Each number is 200 + 30 x the weight over its row's rms, rounded and kept within 0 to 999. Layers, rows and columns count from 0. The size before them is the row's rms in percent of the matrix's.

# o: layer 8 attention output (transposed), 128x128, rms 0.262, rows 41-49,105-112, columns 0-127
# v: layer 8 attention value, 64x128, rms 0.249, rows 42-49, columns 0-127
o41,096,274,212,187,232,155,213,202,219,213,217,153,198,207,237,158,154,255,191,159,151,221,217,115,128,186,200,174,209,167,199,225,191,197,177,175,185,188,211,172,210,191,164,246,219,154,234,206,172,200,190,146,142,222,215,207,200,211,231,191,206,206,151,156,224,224,222,166,252,165,213,184,275,203,232,239,229,207,253,205,231,191,201,188,225,173,206,243,147,179,199,198,204,177,220,215,203,178,247,182,182,246,182,212,198,201,202,190,180,250,204,123,197,190,209,181,170,197,214,203,237,220,146,216,207,205,240,214,182
o105,103,188,168,266,207,237,215,213,169,261,172,235,176,205,199,210,229,166,197,239,238,212,205,200,261,231,194,238,180,259,168,203,190,208,216,176,195,207,192,217,175,182,217,168,194,245,179,235,202,188,194,192,149,203,168,208,188,177,188,245,177,195,214,215,196,144,178,230,143,206,119,183,185,242,182,145,203,179,149,181,166,216,193,228,217,169,241,214,190,229,206,203,188,216,218,182,231,243,204,220,168,195,197,219,226,163,210,224,233,160,197,255,270,243,153,177,262,183,181,197,122,150,201,194,238,199,201,167,192
v42,104,171,202,182,214,210,245,234,186,178,215,210,218,126,181,240,144,229,195,214,205,213,235,184,198,199,192,217,217,218,195,202,184,258,217,163,192,187,230,175,175,203,195,183,178,235,259,210,224,174,213,189,198,149,237,269,230,222,204,179,226,231,183,183,198,179,165,200,142,173,228,251,244,252,173,177,176,240,163,176,238,254,167,244,168,233,155,246,180,192,209,147,240,211,187,225,183,166,195,192,204,194,228,187,191,236,209,171,120,230,198,231,215,145,187,241,194,210,197,171,204,201,246,233,138,182,199,244,196
o42,093,263,198,230,192,217,221,198,213,164,204,203,212,179,231,218,163,206,166,183,184,225,232,218,151,142,199,228,173,226,172,221,140,250,228,174,177,210,224,258,256,166,221,220,165,228,206,184,221,157,223,182,168,214,209,235,162,204,219,150,266,179,190,187,236,197,210,233,237,142,175,177,198,226,218,154,211,248,247,196,172,186,199,183,196,216,191,240,166,176,196,188,199,182,200,281,230,198,171,224,195,132,186,210,226,179,233,143,146,221,178,221,232,167,215,218,239,155,241,203,227,188,193,244,200,226,210,205,180
o106,110,201,209,217,247,221,179,166,203,245,190,237,238,195,179,224,175,176,232,207,161,152,166,178,194,244,230,193,190,209,225,191,235,150,187,222,240,163,178,152,210,192,208,166,287,155,155,229,223,244,214,231,246,213,163,134,168,199,148,225,200,221,201,237,191,166,219,206,151,213,226,236,220,185,159,210,217,162,144,172,156,229,209,180,273,184,194,188,204,211,177,174,172,174,194,215,163,190,215,194,211,190,206,165,220,204,208,233,219,236,235,188,203,226,206,151,198,244,194,208,233,190,179,201,265,138,214,156,221
v43,094,195,172,184,158,226,232,168,182,233,192,272,231,230,196,214,180,188,170,233,250,225,166,214,204,168,171,261,169,168,229,214,185,193,161,244,215,252,178,211,157,183,211,233,193,192,212,169,251,227,194,184,181,194,191,173,205,198,232,177,202,243,114,185,238,168,204,215,178,238,150,203,196,184,137,182,213,239,198,166,261,188,202,242,203,240,217,150,149,239,161,206,209,196,187,135,186,208,235,183,207,189,225,256,169,243,165,201,201,214,193,180,216,162,184,201,165,221,231,209,218,225,203,219,206,182,250,141,188
o43,100,213,187,241,175,238,232,187,197,184,202,182,221,193,247,277,198,243,215,188,207,222,223,156,160,191,181,208,167,177,221,144,226,194,176,177,172,200,226,165,195,187,156,266,164,201,221,238,236,153,188,156,172,241,171,160,217,234,238,247,204,275,204,158,190,184,198,150,233,221,193,173,234,230,204,206,267,223,181,188,254,144,184,225,159,204,207,234,236,266,217,191,219,204,195,210,203,161,205,214,210,194,203,177,165,216,138,209,201,245,186,231,231,204,176,228,230,220,188,226,168,205,260,223,201,214,203,213,223
o107,093,268,250,190,228,182,180,249,174,215,205,144,183,217,169,182,147,203,225,155,227,174,191,183,211,172,234,206,222,217,233,202,167,196,197,204,193,165,173,227,211,193,238,166,210,185,224,191,170,245,183,217,218,236,220,233,154,220,154,172,181,148,237,243,211,232,216,179,209,150,223,132,158,177,271,188,176,189,178,214,193,186,234,151,193,192,204,173,194,181,191,181,207,162,253,208,187,204,155,187,173,146,203,224,225,188,247,211,211,170,272,204,163,226,239,162,254,217,179,161,211,220,145,200,185,171,169,213,229
v44,109,180,258,212,194,226,248,297,201,226,172,150,241,176,212,199,197,157,212,213,238,163,176,203,221,126,172,216,174,210,176,212,187,174,209,198,219,162,208,211,128,221,219,153,256,237,196,208,222,156,194,159,203,134,227,197,189,162,196,198,177,191,150,196,135,239,211,189,183,179,190,184,206,163,200,197,212,211,200,208,190,257,231,160,171,180,199,242,208,178,187,141,192,234,204,205,186,197,187,228,232,250,215,225,196,168,194,212,175,191,194,178,205,199,240,157,161,197,175,205,159,159,242,222,239,168,149,166,198
o44,106,261,211,167,172,157,202,226,209,220,212,202,192,188,231,187,213,173,242,214,181,214,220,214,193,202,192,204,211,181,158,201,205,206,183,231,235,205,212,210,192,223,223,191,232,228,170,207,232,224,174,202,157,168,210,240,199,237,156,164,199,217,252,236,179,252,155,191,159,236,126,264,188,252,168,238,142,269,146,275,240,225,227,151,224,207,206,233,207,187,214,164,226,169,220,199,194,124,191,169,205,247,175,190,195,190,205,250,185,204,203,218,183,172,209,199,191,219,226,236,196,180,140,232,235,184,245,210,203
o108,103,201,196,245,146,244,190,180,238,213,199,215,200,214,208,170,180,169,199,146,171,192,227,216,234,204,158,194,189,248,233,215,185,215,237,179,208,214,184,185,238,132,232,192,201,199,216,186,153,271,198,203,217,261,195,143,178,219,227,182,215,191,189,166,217,161,212,220,165,192,236,214,221,199,237,183,271,200,228,140,150,187,220,208,200,198,237,147,175,202,193,226,134,214,204,247,202,229,249,211,171,196,206,215,193,225,225,146,182,172,190,183,198,200,194,216,228,206,186,212,275,223,121,186,131,167,185,214,169
v45,095,235,168,104,191,177,261,262,215,193,169,220,181,200,159,211,187,209,187,169,183,212,217,262,210,222,168,205,230,201,184,162,161,178,223,284,219,207,205,168,234,220,181,166,209,213,253,247,184,213,208,175,185,222,205,205,165,173,203,264,213,183,198,231,206,168,203,214,267,196,205,171,232,159,203,185,198,230,206,218,143,177,269,178,200,166,240,187,184,203,232,263,231,181,221,197,178,208,190,199,220,241,228,199,221,174,196,168,195,211,284,221,158,152,177,200,179,190,228,181,220,208,196,236,225,190,214,215,221
o45,098,192,168,241,123,170,234,207,190,190,132,218,204,212,180,219,177,203,158,195,226,185,216,236,214,170,233,240,241,229,205,191,187,228,239,230,188,191,211,228,195,211,185,207,213,236,238,214,263,211,193,221,193,225,226,211,238,192,191,217,177,181,187,230,165,199,202,256,277,248,165,238,188,186,204,209,228,204,166,238,259,166,152,198,184,187,130,215,228,223,229,225,162,214,190,206,197,158,165,207,198,178,194,218,227,162,201,194,185,190,245,125,211,182,207,231,209,203,152,144,216,216,187,164,259,232,196,156,260
o109,094,175,194,168,231,203,164,169,205,140,238,230,190,184,209,224,243,146,170,176,215,171,167,188,165,220,196,137,200,166,181,177,213,149,223,184,181,166,204,180,163,154,217,231,182,249,216,217,205,189,191,210,219,95,177,250,210,172,183,174,196,196,230,172,157,214,159,152,136,238,217,188,180,212,231,206,190,188,228,147,196,271,222,213,166,258,233,163,161,220,227,176,245,195,202,226,204,219,245,215,172,202,188,166,185,210,188,195,237,170,224,208,220,188,244,186,234,212,159,193,188,173,225,195,163,166,211,213,166
v46,093,176,165,240,230,190,159,197,215,194,206,208,243,197,155,294,216,213,229,207,197,197,203,229,212,179,206,213,256,159,221,209,170,216,202,192,182,166,224,202,207,213,225,229,222,208,213,164,201,129,283,230,209,205,140,174,180,247,212,173,204,228,170,201,227,171,194,138,228,261,202,175,189,246,227,153,195,197,209,246,154,158,184,221,168,193,196,173,213,197,183,214,234,223,170,183,204,173,228,218,171,259,205,161,236,184,205,210,183,254,219,183,291,250,219,176,208,210,233,206,198,199,198,219,188,216,238,155,200
o46,102,194,153,194,242,233,248,219,179,252,229,199,198,170,134,257,205,202,187,219,195,221,219,209,197,136,178,226,150,174,239,210,219,155,178,197,226,219,166,248,184,243,235,194,182,138,181,169,175,158,238,209,200,182,174,176,248,222,199,189,202,212,227,240,214,230,150,201,209,238,204,214,227,220,167,179,232,154,185,151,156,231,182,191,164,224,192,210,202,194,157,238,212,195,217,121,199,201,176,182,178,151,176,235,167,183,219,220,192,220,214,156,167,187,255,140,219,217,179,213,273,193,235,214,218,185,216,193,195
o110,089,208,218,196,206,203,197,192,223,233,169,225,151,182,178,177,188,212,191,187,202,161,186,195,202,298,199,180,220,211,186,145,194,232,167,223,189,191,204,164,186,169,179,251,221,220,233,158,234,157,144,132,173,186,225,227,167,187,202,230,212,155,192,192,219,195,207,148,138,238,206,220,193,212,196,171,214,159,192,231,215,191,201,152,249,206,190,203,165,181,222,137,141,200,250,241,222,179,216,251,223,206,191,239,207,219,231,213,205,140,177,168,194,175,217,160,124,166,219,187,192,225,157,208,152,217,243,218,214
v47,093,149,175,155,200,236,213,222,204,188,176,217,272,235,216,200,225,216,189,216,224,251,202,212,217,254,192,227,166,227,171,170,229,227,190,212,205,148,162,137,219,182,229,192,175,168,184,209,214,200,213,234,172,252,191,208,207,232,229,207,213,201,238,170,172,182,221,187,217,196,202,154,232,211,118,212,206,212,245,199,206,217,252,218,148,201,179,201,231,217,186,206,156,243,190,212,188,213,253,163,195,234,196,138,124,235,279,209,204,177,204,187,193,221,189,146,245,212,214,214,214,152,218,174,144,227,197,240,196
o47,094,179,159,217,173,183,202,179,291,202,218,201,177,191,183,245,172,214,228,207,220,182,194,258,223,185,186,226,224,160,131,216,259,193,240,210,198,165,190,142,205,214,185,230,222,204,179,220,216,189,165,227,170,177,165,223,218,177,188,187,258,198,240,116,174,154,166,190,226,126,180,179,228,247,184,193,230,237,249,215,200,238,183,251,213,247,209,193,187,216,229,219,173,153,209,207,215,204,150,172,213,258,213,195,185,165,230,213,187,214,176,193,161,237,190,212,241,267,213,210,208,203,175,162,187,191,200,199,214
o111,097,278,188,180,225,183,223,210,169,195,229,241,243,176,197,196,226,158,171,181,170,164,184,177,204,170,243,212,207,221,276,154,191,195,202,175,159,199,220,272,205,219,163,194,215,181,207,190,218,180,229,172,219,178,231,181,156,191,151,202,184,190,135,248,210,254,191,185,179,233,220,197,196,224,186,175,219,218,204,185,185,183,219,176,223,165,221,150,194,202,217,197,219,188,180,191,187,215,196,267,185,176,183,234,258,193,233,194,190,193,180,184,228,137,239,228,117,170,162,195,138,155,210,243,253,211,194,189,245
v48,100,170,184,208,228,160,217,238,202,227,136,161,207,204,148,198,242,141,190,195,226,140,221,214,204,154,209,198,239,162,192,139,200,213,184,201,194,224,255,219,218,172,247,199,177,248,198,190,217,268,206,175,144,220,209,223,228,191,125,165,258,212,236,200,203,181,158,223,225,213,223,173,182,221,154,243,183,255,210,161,223,199,151,178,174,209,226,247,185,163,259,175,232,186,226,187,217,177,216,202,185,187,180,181,231,167,205,168,182,183,225,221,184,182,168,128,215,196,208,197,173,206,190,179,183,225,252,188,221
o48,101,200,216,195,199,206,236,218,152,235,185,226,168,174,155,187,233,209,211,186,190,193,179,202,203,176,198,148,230,226,203,174,233,267,244,165,204,185,216,229,225,177,227,201,202,214,141,266,196,229,230,136,214,192,228,136,164,166,122,183,208,183,250,211,201,252,181,175,218,227,195,211,150,248,209,189,226,175,226,179,169,221,175,174,174,223,243,223,198,143,233,172,221,155,205,227,160,152,227,211,186,184,220,231,223,139,199,134,218,213,188,200,200,174,173,197,204,193,220,144,232,226,167,228,202,176,151,195,199
o112,092,210,112,143,241,206,191,206,217,152,235,200,233,221,207,199,194,210,181,182,220,185,243,209,201,222,231,206,207,143,217,232,175,166,240,239,165,169,210,205,156,211,133,227,174,195,241,137,169,168,180,237,194,208,145,204,193,207,245,243,193,226,214,239,210,196,243,209,236,218,222,159,211,196,219,199,121,215,180,194,186,246,199,199,227,184,152,141,181,228,161,236,171,198,186,233,196,227,169,180,221,180,189,206,149,218,182,240,214,168,211,178,158,259,157,223,227,242,189,243,177,193,193,168,214,230,199,198,181
v49,098,195,218,204,201,182,192,182,210,242,219,212,162,195,204,188,156,176,212,180,186,207,192,254,203,165,245,237,177,230,168,226,183,220,92,220,241,210,205,218,241,231,153,231,197,252,173,184,208,184,113,207,202,226,212,154,230,245,254,223,223,212,200,237,213,161,250,207,191,185,173,208,201,257,171,225,145,247,189,213,208,242,190,208,212,196,185,205,239,223,216,225,181,277,254,215,189,201,171,155,230,145,208,192,185,161,207,185,200,171,176,242,192,253,182,170,193,189,190,196,213,170,174,213,199,207,253,223,202
o49,093,236,212,142,208,188,207,182,192,218,247,250,169,201,249,120,229,186,220,181,163,223,151,218,230,191,171,232,191,179,182,210,162,235,234,196,215,214,189,153,138,197,154,138,263,171,157,214,226,138,206,161,254,210,166,194,189,219,226,227,199,206,142,245,195,219,219,188,171,140,192,239,165,190,191,182,193,206,142,170,204,185,197,198,164,222,184,153,235,186,203,232,166,229,166,242,193,253,176,192,129,228,205,213,232,155,245,167,199,205,194,197,194,176,215,210,210,202,219,200,188,181,192,180,186,206,191,225,189